python train.py --num_key_value_heads=3 --intermediate_size=768 --positions="rope" --rope_theta=10000.0 --bias="none" --tie_word_embeddings="early" --parallel_block=false --init_std_o=0.0 --init_std_down=0.0 --optimizer="adamw" --beta1=0.95 --beta2=0.98 --lr_head=0.0204 --decay_fraction=1.0 --batch_tokens=[32768, 65536, 131072]
Each number is 128 + 24 x the weight over its row's rms, rounded and kept within 0 to 255. Layers, rows and columns count from 0. Numbers have three digits each. The size before them is the row's rms in percent of the matrix's.

# k: layer 6 attention key, 192x192, rms 0.0895, rows 24-63, columns 128-191
# q: layer 6 attention query, 192x192, rms 0.0916, rows 25-63, columns 128-191
# v: layer 6 attention value, 192x192, rms 0.0855, rows 0-60, columns 128-191
# o: layer 6 attention output (transposed), 192x192, rms 0.0884, rows 0-59, columns 128-191
k24 097:124148142111112124179086156089171148099126101172115110123085110083165144141140139118127095109140090120109121082136082129137154138140151111116132126121115099094177112126148110155091106101125092
q25 108:131144182108146117106114107140095158109153181150163092157142146137103102146136101137120129111166119148143164151178110162120114107175167099085122119146127147082130131117093074131164136126138137
k25 088:102142097146178139121144139056165102188129134141155111130114120162167145125127106117162105146122103170139100139129127104137144135112098134125114145119119098145174122202088083137151129096141099
q26 079:124139119129109104134113146121167124124079144102112131137083114111160125095141087138133104119097178064136097189158124116137063179138113071204107096119153135124144126139107100133124133135107095
k26 131:116109142109129174161139099152146111113136159114148141182135139145154120113150103168089130148156106151148114136103143120077102115140134077158158106125129121126185074173150124114150175113135163
q27 094:155159146126147172128114112127142147089148120113151138119174124141118127123140142121157161150182111165118114048168180147117148119125177115065142121136119119106137179130159166139159125103124144
k27 090:112121169120179131166129149096159116118123163110147133126132130118124102127137099096102158173144190129129097114121111138149156179107131150147143133134085126130177155115118127104156109071108146
q28 087:144156132142137154126122079114137077144113073139163106115126159135114115124097170126143121128138139157125110122127139155145179126125105146135126119129126151128113128139116114122153128109113145
k28 098:113171156169128120105150117116131080199138134125156122138135165123139137133117099167179141159141134130088127110135131112135102185147116169105175105119113117125144162125132086115095105156133096
q29 094:164174160172116152107124103114117103144075128095140116134126153134118134100103151142100114142144141141108105105137104141164129152138120155150106153147110162089132144140107105098140115128130132
k29 122:113151107133118130127131146084145109165103123108143127093097146117148155121124127099142139120104086115103142083144165115134107164160128147111115163146122180132153128139141127120161159123146126
q30 093:135134117212142125147082098130146118151063130139145118103166152103150103142125140127125143159149121133104111135118166145113104114144140119147082136117130179103111108143083130119178115110146101
k30 107:134154123119121093122087136119148134182045089123156149127134184146161124166130125118147126113116128133102095116130155137169109126147112169120132181162090113147143140118119142169125122145136124
q31 106:141130185102088102127158128110140140100111106156154096137117147193120160115141148152133125115130116141128155154121117139141127116153153162096113115125130136073104137134129113130136122127161167
k31 093:131147085137141115105118126056169128170108133086155130101098144092149140127096089109153144137110114144128119100173156130141130148171132152129111163163107130139186104170111111128130144116129131
q32 090:150160164114180093149146128151130158139143156166119100164138100100120132135121089107107149142142124126156132186102151106113137115156196149087130121111159117108107152121126064223118107134105123
k32 087:065110148113144166130148148132157187111118090094104111097121106119121135151117155133155124107171167154139128112156111108184122106085117134134136118125153065131136102157122136119148111132138152
q33 166:108157140139130121147114129087165120134120130129162050134106150100093150151112123133116120127134118165106148129137131147135116162141171132112115130143143169075123146156096132146142135159133162
k33 079:102129123130161087132098118109142164184142148141125160089106125126117151144097092117140160157142110090172153118172160135133136136164134134148161141147121113152145126141119126152150114126105114
q34 099:084147147120083102102099150123118129118117139151132117159142113107104135109077111107112141128119111111140088150133146152105132149118167137152159118138124165119149129134158111151127126115095097
k34 093:132148093109094113113135164078152137139130153091099108100131124086123147125119082168123186154093122155154156168106101154142124183160134111133100109104148115119191067155131118126120175111145096
q35 112:098172166130141122172122123131148138164163126091114085124117133164149155142117140127140101120098125096131099081124112123135170129133138149086125154143148102103130122138116079139137117145124097
k35 077:119126071120153101128111124079155117152104117084107138071138145109124153115118075134124133104114132119172118120161149135103114133160148141124135104170110135118147144153119102142195131105117109
q36 098:136107075136126141094138115138150086188091089094135108111166158140175132133104127143120135143105143114107091171138123094105099093140085142173065128122110143148115089173138142072147128103128141
k36 097:105155112153144117107089092143101095109118106120128143173113191152167163130165150120156151116140106116062156119199161132105104103129119141132167148126102088159123129140148105121138141098144116
q37 103:108160131126186096141086135103112087169086126138122097143116177131087125143108122109095142121126145154096143145119135125136122114130101114107127145124123122116091110111102122116138132152104115
k37 097:105125110181127127127163107103123093126105130152153147136154138125135118082172132149167149116139152154102132122180140124110123101121162152117195131149138103137168130168107085102157170145142134
q38 098:143112102130085077131103176141096153115130122130126181122119169120142165128153133103125150148100131105118133159115134117104130110102112101115147104139111080169113080110146163105104185137139117
k38 121:160109127111127113116100105176112134058203152126113153128125125134124115116141168110151118107116155114137160203099133154130137142142122149115148123121143116128081139103138146167100090145094111
q39 084:130110101158137132179135155113147159120171106132110125114139121140119158163106129107144096137083099194135154141113139120120127143098180150123099125101154118125111113124138089157111131160066145
k39 125:107167094157155101137115150070147093171115128093158107112112143091128129133136108103168163115086156160107146109177153133161139134128146157127104144135088164103138127145091186132115128120154114
q40 094:073136126125167142154168093119163139140085143143132091145081119129148117145100123156098139121116065167136103139149160105083087166099140098172111146100164170138141109098168102068091092130108124
k40 110:100122156147113122117104134083147074162086144089124109152103143134133118138152153142155136088159168104094162116158126150158115130140100128123155156183100100103129113160133087135132126139121152
q41 095:147153152106099116109167099154120099146183123105114118094136129137155092143126086128129136122130085112150183117156116185130132114108119123123124142158113146097160119097148106200169086107111137
k41 099:125152126123195107085123116090099132161147194139138111148153102113151192104177093124135102125134132157137140106161154110138123153147083143129095115092109131144121176123135117094159154073125132
q42 117:140112086122126176124103095154123133110077131135107166130125130071149111124160159109134109136146155155116133159109179099120124111122115138153149139097106086157115136123126187094133134127134138
k42 075:160102148147088168165153165154128129084120092157140135173147135122099065117161150116133130141134120118063116143090089136131120122097128110138134140140105133113099133091140115088110120137087167
q43 086:102093132186123096103140119149123088168121105117122146120159111128130161130149104145140144157139146112103125157119142124142095146134113142166089153094127147106119091144145141102130145076102124
k43 092:155159123122113119130138100173100130117135100128152145099116112118158128114165176159106113126138063177149105177137147076104117132126126137156138106091133152174080132082127147137100115153115121
q44 094:134124109101186171113146120126155140133154155123118117129123106124158121109130121118141136158149075106145129183097092165102138088100154162133157107114128148130158117132117146104129128126081145
k44 089:140130121115146131104129122148131139176172089132132117147146162103116131140116129110142114068119153131145112182111095102100086140124122124113122133138108111128095122154148162114105122170128106
q45 094:117135099130124133135135082174152124093105104121104156084115148118140109074143131107135119144130148117142105121133155101122120156114136116183132100105120127157134083115178133091131106122104130
k45 142:134094167143108117129143106189103158098165129154119141147125122108137123119106148103112101098169162125145157151115117106142176141097133116138124102129146132133100101113128183142129102111115113
q46 085:114150140099164144157121129162130115132136160152107152113102138174164112121145113113138164124129145153182116111153145112118162157119110122139114099120125086164128115116146067096096120119127129
k46 120:127100145149116105139149101158105125098134138133143110150116130138072114146080151153109139112128151129152142176087112102143172147076106116137149116105137152143092132106148146110109084151125114
q47 102:128115144098157126118106095174105120119126172174133125162098131180117117130151116127098113106161121176160135101203128154117089123116194134097065114124170173092115143112091121146104101121094129
k47 091:129145161140128106132141130124125122177112147113128116094094124127093091157083115119100131090155146154130121160127108113153174148116160128129094044127129176145111125123103098148097132131143133
q48 102:106112065141152116112176126137075159104125082111107186126182124137148149147158125141133138110124178117109105103095146120122123120156101138123133124112137077170135169102114112119147142131117129
k48 119:160113156135121156139144122181139193095104090129121144100128120113138076113133159164054134144152114118129129164116129124093171113108127140117139100121137148129104128099150143117110125133126108
q49 103:161127206139136159162143126129120155148129166140111145142137108140127117153139131107123151120147174103127119142150138119156133167102123152095151128152130114129126108095173108132119156143093084
k49 138:130118158097119133125185115170075135108148119108122159120092113115130109120133100115116129133160173140163105126142113116127132136106119103138151097131143093120087104085127150140129103130087094
q50 085:142159133119125131140155087131151096134112110103174092115122175129110117126115125138082140108136138162097150101175092155127118102182165105096102130122135122097113112128097117160122123120131135
k50 117:103135104172151156134145116090118082184154142103147118134123163167168160122139097146090162140160103137084100086127139107111130115171124134103169139151157109121150114163114054104147150115124141
q51 099:129133146133159150121151129118137114112163114138148134144138158118154131136157128089137115119142150119140174135175155109137179115122151083102160125134123134119139103087116128061150144125105117
k51 098:149151100100169100119118103126141098171170143110174149139118117113185098139114126115163085169175099142164119157106130146139141130139121124117110127128158147117121122129144128124154120122095116
q52 088:157117130143138096094121101085160137095167115114147138100145123075120124129108146104147117146150169158172170101154100127107154119140106138125122124124086133091135114137122121162151094126105158
k52 108:103125089105111138124088163091110142103163139163130133128157092110069124101080109134140148132132109116166132108143112102133154163152126122123121131144143121137119150134136172121147123074129099
q53 120:164128073134135128092080167130114101120125061082127146102119153109133161133123161085147115125100137116111091104085103102154138125105113168156130165114095147132138108154111149107099092121126130
k53 102:155100126135055149163101095156146147099129079125135156161128170167126134131113133116100138092094110094102117141149125166117125135153149147118135119130159097127135124147124153116126133113125085
q54 082:097106187072143112187132138114156176094179150158125152144081125146124145138128118123108126140123112102143156154148140115134116149114145069126110085143116097138141160108151143128118129145113140
k54 100:114093156113127077145113130113110115078160168136131090133111122154088105157153112105149142124104124141111132120103110110150102173091116094139149129152121158107128090108138159153135119123116151
q55 084:184144119136107154119134106158113103099132175139102094148152119119133083110115130160132088117131121153128139091135131154140157095149131089141126138120113159133140165152124108155117128098116112
k55 117:120128154115146134125145123152130149115112136141123133127171093099125125131130152121129096143126175156168146142115130133127150115090156105135094133106159132152092174143114143127117121122147108
q56 102:140125091126069118121160129110137110190103143110122129121123125135169130101105100143161134122107144127108109152115119104090086160125065121150144139123050084154113080162159132110141129112144133
k56 088:136108138098115137093111115156145118080191117092170158166113145126150146102170116158112154176148135104114147122142144137081132119122146117126126122142096128128119107109163121104145115137118106
q57 101:103125149088147130095134143155135172052165118137096144127111114148133172115136125102113079119094084104161122173100094137149159168100186111122124123116121109132150118144109090161096115127130132
k57 091:138103102111105136132153141149106132134171114111151115149106112138106155162109121133152091117161112136146140127134069131178143172143104097120087113128098119081132077134093148135118203126156143
q58 102:171104154107116170080122083158110125051116129137125150131174113131123111136104168136104122106193141156154126112121127138106144116145155136139093106095127144124119170157101129139121099089173143
k58 128:125109160069103124130135117149102138134132154140129143149113119151117108154107100162097137129175113131154126081121140151160132160126133115156169109111189123159118111092114142146103110122132091
q59 098:139121104150130126164155131120161116129124168147091149145118093137148153091129175100114122135175105101125134135135139131150123117141144125109171159148118125151158149111089140142128140181103083
k59 085:134125142138079101121144141150132162079093109137134138162137108101125083124134125136116112096119161152138161072145098128175158089117130108125125136142132131101084147084107188137123138149088196
q60 093:094145155181134145150100120144130164103173133126122147147129151132140114105152144128120107110121143155136129133187143138155115153124142128136124095118170113110140107091102151113088133146117118
k60 103:157119162170110114146146134141081108126138101128144124158109147143104083157155145141126124106126122091122148135108140126173122174144153125101135130112150187098113109112130091147121094116137167
q61 094:116157132146171115126090126116094156137156116129154109092109158098121125133099122117129144143146067121103138091172094115152095126163080163111103132163096111106133133150146150119174144108132137
k61 083:113159092112170127160104139102180104154127119118171105119096152159149134143140114137123183147132136115102113121128152159113103166127116174125126147176122124132201156165122130174132105125114099
q62 087:136124149086111152129106132128136098142059168130123095142092140142112115104149121122133113096142146110117119092159130143123148103139132085106131154175117120120096160143134169125147147116125104
k62 098:099154160132152097088173107110098135094106141146151125153087171129117137145104141073136108116115197124118101140145086122141096112123134095160144102102111101133160158171125146125154127164148141
q63 077:122106131124078117119169153115151108171131127129095143128113119144165156131104128127131154129091131102125122126115132090118104181099093181134151098095110087174116106120165123090104108144088117
k63 087:144098099101122143142148077171110111122102084098167124115133146128098125115130116123109101121099148092078127118127124107153092129105109113108153130123073123130126113095174159128123129135133121
v0 091:111140117127137158106120151141137112127146143124107115097129143144108126086121108217114157122109129131139124149128041090117100131214115110157108166137115083122143142150091114116122150138124138
o0 090:116153131136088101131134152095163129102104132108095102139131127113126151148166156113097153127105140159110149126147115125131136191133084101132129154156153083130160130133135185131100136132141131
v1 082:124119146091140149102098122124121157134155140139133119118102110124135131098116106123080106099138130169159113115146142157093107162190155108140109127123120112126133165129127124171093108110139123
o1 099:163096157115078127111101104061158129099121090124138110116110117149136124117107127134114115127125084111144090091106117112125142095108149122150148135090131101128157145084141161115142150131136125
v2 077:129144133145138149129137138123107139129159129103152133164164145159185122123125129125091120127156098129114137113096152203136124100108178135120171128106129104135129106119102116096106140106116102
o2 098:124128164114097085098116127110128104151126121113172166128132117079147126116155154115140121150138148119151135081159164163122158131127135124140166128093093123130172108113121081069139137116099128
v3 086:101149097113148144108120132099133131120130125119120120138084144125100104133130130078106109058165117141132086111144159148125160148161130122135113108118210120119129118146077108177152084130137148
o3 108:147124147164116155079143130142135125148127111100122118077062106110114124106105094093101113103149083107095131098156108107131127122127134121136101101153154043129099144151089108142155107126103113
v4 080:117118124145125143174156120138123167137122184139120146165134123160154117151089143067092111090159141145133131180089107137121139133094116150094133150161075154136124089140132134121112152123144151
o4 101:158121136133104171118150110102149170136153147164091127134138114145168118142143139113164166091116102142143083146161145125156131125137129099123184170140144156096099065165105126109146176131097153
v5 081:126104149099115120124120118122112154131074195126140121109133138205107133155137149081059114085170088152137122082148129145143149114153118111128144090105104117127114101116120148170107145123109131
o5 104:197148186138085113108132124146106130125132137165110124131131142149124107135132110116113117112138123122134129133147122194134131106122085094110138172125073080093149147124126130162118107104135104
v6 084:121135074155124136134106136148140109112149073119107134143184144113163111091123161160123125115136142069103133149123099125146104105134140177138129124147099091126119126111132160097075133159133114
o6 098:131109103134132107138123114121140130123133126125158176118125078085153128110122098147154112127178116129105086141110145151119119145111162118143120134091137126129157124147092171169153114152147109
v7 078:110167131133140139079159120124129128113132062108149129111088123133131122145148141189173138091123169111110117140131119117114166139133104137171104140137139105143110101161117151126153146107135152
o7 106:071135166171139154131166125169087127134160095144146091129105117101127103133113143128131152099147169130131117123133151135114128098141096107102105121121153146139094154117130137152137119174146130
v8 089:134178154078117165148129129122115100129083154134133114179091122133166130108121123083062160138129129137131137098098144134098180154122092123109184134116113111133117162127068105144134079132100133
o8 101:093132141150149107186145142148137093102095106143126102086114160168139165125128154137130105139128146138115113156142117134161139176152144106108119134099127113116128098123118112113170117101110133
v9 085:144104133127122134124133088129142149118179142140109124103085131130146139136137088085174108157100140115159152122176120107097129139179140116127101136100165174126136142155118097153092095127147127
o9 101:127115152107154174128131110118129149057110134157111116141154196120116146163119153138124106131117124080103080092120125063112159129135097154093105161135143156118098115141157142158099109125124170
v10 083:108148155115094161143112133112142096149129135129102114164128138108102160111147144213141127119120154092103115112113087107114141140198065157114111105156122134121134103135113111154144128151118126
o10 088:119128146085125138141141143119093121151155099121134121128153111123142178148058151112136144112137145109135107129148132132146095165148073122052159132153148100163102129119103125120114163147153105
v11 079:140136137115137136140145138125104109133121138130118126123107140107112121108166154073159136148160133093150166091144124100120140111126113200122119149096118153134142172145155121109156110141127132
o11 106:108134157105155107136167131128103134115097141110128123108143068152123109141108118144138130141134141122129152126111089134143135113145140106128118206133127140122118148128113177167150099118101111
v12 082:121112130125147113146122153127148159140172125154127114089112114164127146152134113130121108095102128181127122095089093120087176109126110123133111134123121115112136084150149134186136177112139128
o12 093:085106133100135110083113113136138141139115133091106110165120090152134127184136150112105123100148142136130113180095099093134101096126130129097134145105131100111133151152085124122119112133140062
v13 084:128181088141126143168123099122144118127143097111145118112119137120175135133145148172137140116120156105094129144128132100135127137113116157100146132123113144134144118139110135074144101149121098
o13 100:143080105137144104069102162101128106131133115118134166132125117129122149165111087152147136147148150152118157123156089076169119146142083103085161154147119140110099105131144109122121122121136095
v14 083:129154078146110147171119137131112120120126109118126128133168136129087129162132143079153134135116094125115172106133111130173163098076147179146098168115149146135118125098155143119151103152132147
o14 097:127163079185125123138168121123126098101148172112132167117142131159101127101115127106145106130106128161126078129178142124138144123127136156141138164117129117121131111172125097103122165161157130
v15 084:128130129114121097117139111127117152133101131130145127072158118123111123095151095131140096111148133188134157104137122171137150125132154134059148115070190110113114185125083126126081128125138119
o15 098:140117124117050118106140127163151162131148084132133161170114163122131115095130132126120164121132117127144166111125154144139110124111150147145124116159157128122145092087113151178140100140090156
v16 084:129130144131124162120160140124097081141092178125113142200106106102144117162111145102108137118161112156132113133121119164112112128119102092108120132136104148132125127165102116147177129114105138
o16 102:121175148120081119144130129161109152105191118146108119138115110132159161132123139121104133125125104159089178135170160125099090137109084108118127145150154112124149140139082124099135164120155134
v17 078:106097176113128116160130120141121117143119110141151136165078119160112138168125126113146121138103132124136109088087167196100191140109115112086125138128093155137132094120110138158106161129121137
o17 104:132112132184177092146115113129164114136095129101078137116121135130142113101109141125133125082152119135141162114136132115108145146163092133075101127104135128105132105123150172094145106150143153
v18 078:092136115165134075169093119114126142156108123144145118086161128124099140175097139093135117133134097109141177065136125171117136092128140128130110175128122154125122123140096161180145123158095145
o18 102:120133130121108140135078122133077140127085101120120102114114102098128099143181115081139135113098139127146146139093168126101113139114101128141109141108132134111129127125127140115124103159161113
v19 082:132130132163118140136159153133149113127047137083147120146146132174154114160101139148095180184083140114096112121116174152102144125071168124115148140136135113150128114128130146123135142120132130
o19 094:120146150175112127197122140101089126085111141124081129124152138133149085185139121106127140102127157140119124123119166146124151122167175158151134110129139135140174147115175130132109151145146081
v20 092:115121166102122143101130164128133114141106141106104130130150118153096150133116129132120117117090132063122105131096125122135130103123060152115095125180106102124127108108140109141111156154140121
o20 096:129110148145120119160081114144109131126159165103079125105129134122119139149150144069141115114127133115128081123110131130161126111108139123122116149209105062140128118096152114160146158143138099
v21 081:127117113129150127108138160116107102135118129133107122145136117054119132111098152121107164106128131135135146147116108099142113148146077181114116121152106055129131162117110106169104120136137132
o21 098:113162114144118117098136144155073122168077175122119131106078147117122180167132099106109117142149129122126104121154145138120094134181115145148131111097125148096141098124135179107122128092141124
v22 084:145123091119130137134124139144123117114135087126124141124159117108077113138131129077106109128147133120144107123099122179127129120110171092118121101102168129118128168097146122174099101118125130
o22 100:121164126171115165143085115127130137138090082127118162123148113168157093173158175116126132155143111132120114106162142144124126102142132126132114133091187087103203165144138111126115131115121160
v23 086:122131128181120167108145113141134112139065118119120118128154116099173111144103146116110132167114146139127118119093169129063149080092128120111151188128118130134121147141139140145118128124161116
o23 094:141132132148103142091115138140088077147070144133127087098177087143095090131148111117143115103153112112119121173096135109117142095150154115073109123092168114144123125140145195109122152099170170
v24 085:091142156122154118093133133122133104151132106095173129124116140120087121161099088182047143098131113105145123146118130143080129126140107077117109121151136090132130111145113109098161116132134131
o24 096:149104133128155150126113110118111145166110068121150132134116143175126114118159120112129155102129177123126075140161165123142159139123132159108122155098129141105099111139070109098162093149102137
v25 080:110159140136127150077107113109136078120085117128119119133080128180185110064154106133138141163094109136116115137127127103127117156149107092158161153115118140112121164148130104081172093116106147
o25 104:149138130121134127150095140109145128159103153154139096108109134165135122106137157146154124143139148134102168162176133123102126133141131118166115164115108135146091170159116115092161102095095162
v26 084:105135164134103119110152081132153112122113095092153127175126147144112138153121099128110093123115161105116123129144167086099167134086130123110109085104159146132115120116126167133121104139139120
o26 096:121114151145158136141119113154133075110125064136145121132156185151145099154127133126147111147176133125133081138142116166112115152123165125157091134152137136129111152174143166131146113136109166
v27 078:124120118116102076105147158135119081132132085108143135062098164123087135181155102130123156053129138099117127093130156118134143116128122117126116120129163085134135097115161137128160086119106142
o27 095:151094120151135177072087145115156122114106158116113094120107151112066129136076159087106112125098111124145120172139162143147159125142133135150129144153158130141129134115131126146116160136126110
v28 090:147092129141163098069136133132128095129146112138155136087095111100128104138139082052119146084146110139144129158145162106127130132108120115100149129108087131134132081123128122116120132089143125
o28 105:175100146087117158126151124159130116151134151148116107059141109118127135120115131172181143143184115202113108152130173086123140177098140150121156131173131114122123113114154114102145127156168112
v29 083:141120112129149122084154100130116186109115169123154134110144095139129127108104105105048128148143123182162133157160157130132137144148137088118133141107136143125121148100144121098085125107143125
o29 095:142129147154138101149115137105106122108129117093122164125173142129155171176126163137133116098089153173158079138129125088088134123114140129131151098154128120149092129137150132094099114090086201
v30 081:119128123106127057139138156113115147131082138151100139119162132089172124127153136094151134082144124122120168144129104143168149119150089135114085132148128120127124128107175096138080134128119109
o30 096:141089147116147123171132175134109149088091103099131162116136136153122138100147154150112135127133143095159154119160163176133116138128143108148127141128150147111106080121139081201131124156145115
v31 084:136098116119142108133130144131136144135182135155139138068130119140112139145105141110164126106072146120123114086096147119134119134128172120185144147136107134142139072123127146083150096125122109
o31 103:095097105082120122123108167121166184130139129077118128132158180130120134092113105111175149156128141125098149111149121131111134122169147090184145099139158101123108094135128124120131124137124091
v32 097:107137126161125125184097125120123149114115166140118128149139114111117109116087139067144120117130116148131132103151120105128142139157199149121112178110162160117113143168083143183105135107141113
o32 095:083121117148105130139128079132134110120131160184130137166104153127112120125148149124137114118089152141135134131126102137119126140121137102143072152146143129140121141148131136113102150144121102
v33 086:105131101155138130151100109126122134116082142127124132129130104118131106149132151082124114109128129152110117096098158165121168129137140130127089117146172162117131117148091106198118081090118121
o33 100:153130127144097151110133115160157109136124179112102098092151135085122110173129144150137113121128082141127091087085168159122091132102098140148126115155128152117118157164074088108126098072109083
v34 085:113113146132156143160116148116143156151188127151125117195104133139139124150114120131112114136144146147128077157104131101117131151139131070090166158135122133120108106141096108170149168143105147
o34 097:136162110093158129107096129125111156106107134118155076166126135143156121130120114103125121126111131119136142162160116092129147143128119100118115113175114154081119119161123121133110116110127130
v35 087:147124117146149108137133151127103120132118179137100133153161104090145125096098153097123152110133157183138119125114102121148126130128117123098150153129116141124130165148170092189045131107156093
o35 093:113147159116099134128089130127143096138120175117098172111133126098174109149108145082129132164151117117164124136121157124150107162119114165120124147158071153125164143109160110180116109154169093
v36 090:142140148134108104181135115126140128124129102128136135099147128119100137132138138146175130124131123086120162075140137186109146114165154179095156125084202137129129142101100123137084062127116122
o36 095:077173108111118131134140137110125121121117105157174164092129152158092115129135073152078127194139118097142138094154164181139141106134171114119144147126151112108142166118114146117114102122138160
v37 075:134164180155115113096166115131141107139085114083140123122128130156124135138114122199114116094150128140124142094187128145111158136139152174125131133102181111112122155105089162117104087107130117
o37 104:126130145116107124181140105145121101115112149141139125093134132130096118122104075154112123131096121133155174123131146135138123146137137087128158152141160118065140146108129132073123142123149125
v38 087:124121120108129108158106113111128124118138143150139122181095127176143138120150138130163113145116127094118144151115110050174118142137085135150112173152089168128122097174125106119172167163120156
o38 102:155129110126133089159114165111121106093131157208120139160072140158139145144117141147130113137116117111124128108124091089134096095139123159103113106150123104119137086114112118133151119155149150
v39 085:138126106118137117166113158122132200114133145137094134148149118117151124104106125144153140141113139154149087142160112092133144127136116155171115121138137146118141142147135141154132116120122104
o39 097:143144137099110105160121101140149116091108155049122161133163108137068143092107142149130178086123113106152142132132115102138163184117113143157127141139170140135171155121129160085140131140091077
v40 082:121120138143132125143110077124145182126172087123144133121097118170101144137117144086187085099141096085114160114136065089129119164131147159138132144120111142133134093115070180143089096136105126
o40 098:143114130137127118069112054183140175124140120110150129146105132130102086119139108146123148144167159119127158131100159099125137163141132114113156129094136147110136104115104140081109121170163170
v41 081:118124126096125085161141090126131126123156155125143123083128139160090134166133103105120131138127101065145176136145153105118125128156167103124113109108156097135115127125116170129184130160119121
o41 092:119147169127130178115116157095129120151101111152142100152172146154070096114111166131163142163140166129124102124141137118108127095144130137142178123133125122153148136114103122128138156126141155
v42 081:134147071083122143107141149143148098119216099116111121091128131133167108141138145149128132137153141103106125148137121108153127134123168170163141119133141121122142187140115169153134157139100143
o42 099:170107141152109123123111155140109086117090132090095159136128112068126113161136112147155113135141126121122166141130159117133143118168128129151168147172118117121177108122070168130138123126118143
v43 072:112147099094154131154172132128132158129142098119143140085159121124121114128160145055092134162150153157128147174156108142108159098123106124123148087122147119137127160128135163146153078155176106
o43 092:144133122131136115114139142139048114121130116108100145097133121120061146129143154134129133163111118086128139132121171139117137172115108124101127122101095155182166111160155131131122141135123138
v44 076:133124122136113088110132118124128106127120149117135126116150138099084135118091111083097109069141134159132110121135121112140157117083125104081147124145118116138128138099131122168106180125095111
o44 100:158144116082107129127139119097102117086186103129148116117086109145116097136108142146150151119147064101144115151162148133118146068119148115087131131126139155116094125110140145127093164144153109
v45 097:133122122122135142139139173134120131130147121143106126139167125088086125153102123167123150135118151132129120161118150110146119132075065139107149088137113129123142148136148108191148130149146145
o45 097:121103142143119091121138178162093138104111156144101121099110125097138172126084120118121145121079133118150048172123131109149136103161149140127169124142124127151160092130197120095138089142119114
v46 076:119113150100112112119121103124118150120054138104131118135107132160142121140160147142114103120129102159134102077139076167107169125121102112113099115106159125113116139123126116138121100102125123
o46 098:121186109137112106155098087105119110113138129103096128120144095205149144118103108138077130112098158128143095141094103159116095113133115158142114107094108117108117089152152120118147118115146090
v47 086:135114090165135143165133158120130143121159143144125125152142126101124130136115111211174151159129136142125141088150178107147113108108174157138156216128175160135133124144183119101159116141146144
o47 094:120135126146095175108147081115136129131142076070179148126182152133145140109094109126176093151115129136115130126147098073151137105153130111150159125147143166151107112118134106128111168158119110
v48 087:131114105138140119179106151140137167128163129143135141151135128097124140129086119155158146178118128082162147112113094127089073118165176112173144122162088112138164134157160114131083150132117118
o48 095:149133132150113142144099149133184164106172119137161174101168117110126141091107120082133174133182108103152119131076092162127100154112146126123113144120123127117142132131159139102105150135138128
v49 102:099126195149119117138141140132135087150077126099135124120107141172089136150105119110134140109073109096099124122128119148109115116070096148090089142149127124133134116143137137137168114141115125
o49 096:130156166131095180131091122076145107134107153127140117141118103142106135125124133122133103107133135099110075135143147143128149118140152127091145085144158138103097127101163139167116154163124095
v50 080:143108142132118140142106133118122117142123152138129128155145130131114137145105139156117147127128117089143149130138135135147078107180115124134153166152088133145147129143135094112122174146101124
o50 097:173095119127146142150119136148139158148146152114134136114186155126126150112136122115134134140104111148117158140111116111130121086085167105118150143150109126142180115135140132107079174146158113
v51 076:163139142116105150132126110148120145124117102128099129123140118144112125138095131069119101173137161099149145143138124126118112121072119130121104107140162134132117154119116135150161082140116141
o51 098:118125126113135118119110152133158129112102110123106109127169124123087128147125146137203095135118131165135132108090170118135141113143116105146118127081095142147132154155090112099101135122120152
v52 069:125105148108105108145160156124157162130102134125158121120121093143106161115116127201123116147087146140133088128126165135121148136120144150134157183135173148136136130103106133123099162110136127
o52 109:140107098144098108189128106130084196113122112134153172121102109114136122073117142140129104099162117117136126124151130110127138075129115094133139182157144128155150145111113115118123145163141117
v53 063:126121157067133146169141145131133140132144162129120105128144151122133129083138125105113136163106109074152104093120168124149170115153134175103158101103084092127137181118174118124118130124139089
o53 106:122114162082154139174119117199128112152131140108132111101111159141119149136131182120107130152139113098154113111081154131118137088103134093123155092133127167103110139165142101121146130126156102
v54 087:135122138105121114119137153128124108124100117132127134116146132158154136137180127151126148187085120091138125144111137113153095141085070103134117124127092156139131163128202103039162104143146134
o54 092:179140125129167102141098170148101106129142173139156123143162191121123128150107115123084177149107091120108103107116158120108114158128155082106116138131146111130136103114126141152119107139100105
v55 072:116131135132125100097136101109110103128119142121123118135110116158164111141133131120089090128120089117131164105149205151128143152091100166102083135110183160109108129132134099113136109096143117
o55 097:106082184147118107119095179082125144110168099102132125153124113147104117115173139115133116112116132177134107100098153095125124161142105153115089116134089119111095127150127124156133112106125127
v56 091:113137127104141111107104101134145163119175084130139128156118150169112129114127096101112083102160112157143095186128092116145105169139102096144127085125121132119132135125101140143138122149111152
o56 088:106134122111192137149100096149118144106162093103141090146096155137146122127141116116159051136160126173118147114131089095113136156056125107128102161171122143142138147126124122158119106109125087
v57 103:123116146099137113073091113137128129121158084138130124122127144146110129127141110082088089089127117169147123185146121116131136163143094081114101083114146109113114131116069151125152113148128143
o57 099:140117144132165148085056119117146119122117081147094144156128182134121112109167098115116113103170136160158124166124118111098091120103130118121135103082142124133087100165100143139155100175091139
v58 090:130151124144123161117104132109131139117088124122128112140117123124150129107113116112068128076118107161112132099159143128155145156119131176101094168119143145106116145135118096154092095102134131
o58 094:148137151127154122136123073140112138109105115148112137141150129133151130159125124147103116107110114152118120131162091108120109136109126136106107140092132180117122123135122135085156128129085150
v59 091:138151128112124144132144117132128100115154145095111126106118143166170130110132115051088121089100104123117096151085149169154132149096123063138091120123120133130125138111150159132091133123109097
o59 093:117106151154132183136144151127133133121125144121125124184117110149142103160158162095155142171123133148111118100125104131111213110077179058098143140132132128153130133103126176131160104145091111
v60 092:124152133164118145120106099123128104128094105122138130133145123122141127140130098143081093193116120109125113107130181188095105103108109100135132117117154170138141144129121103127171077115135125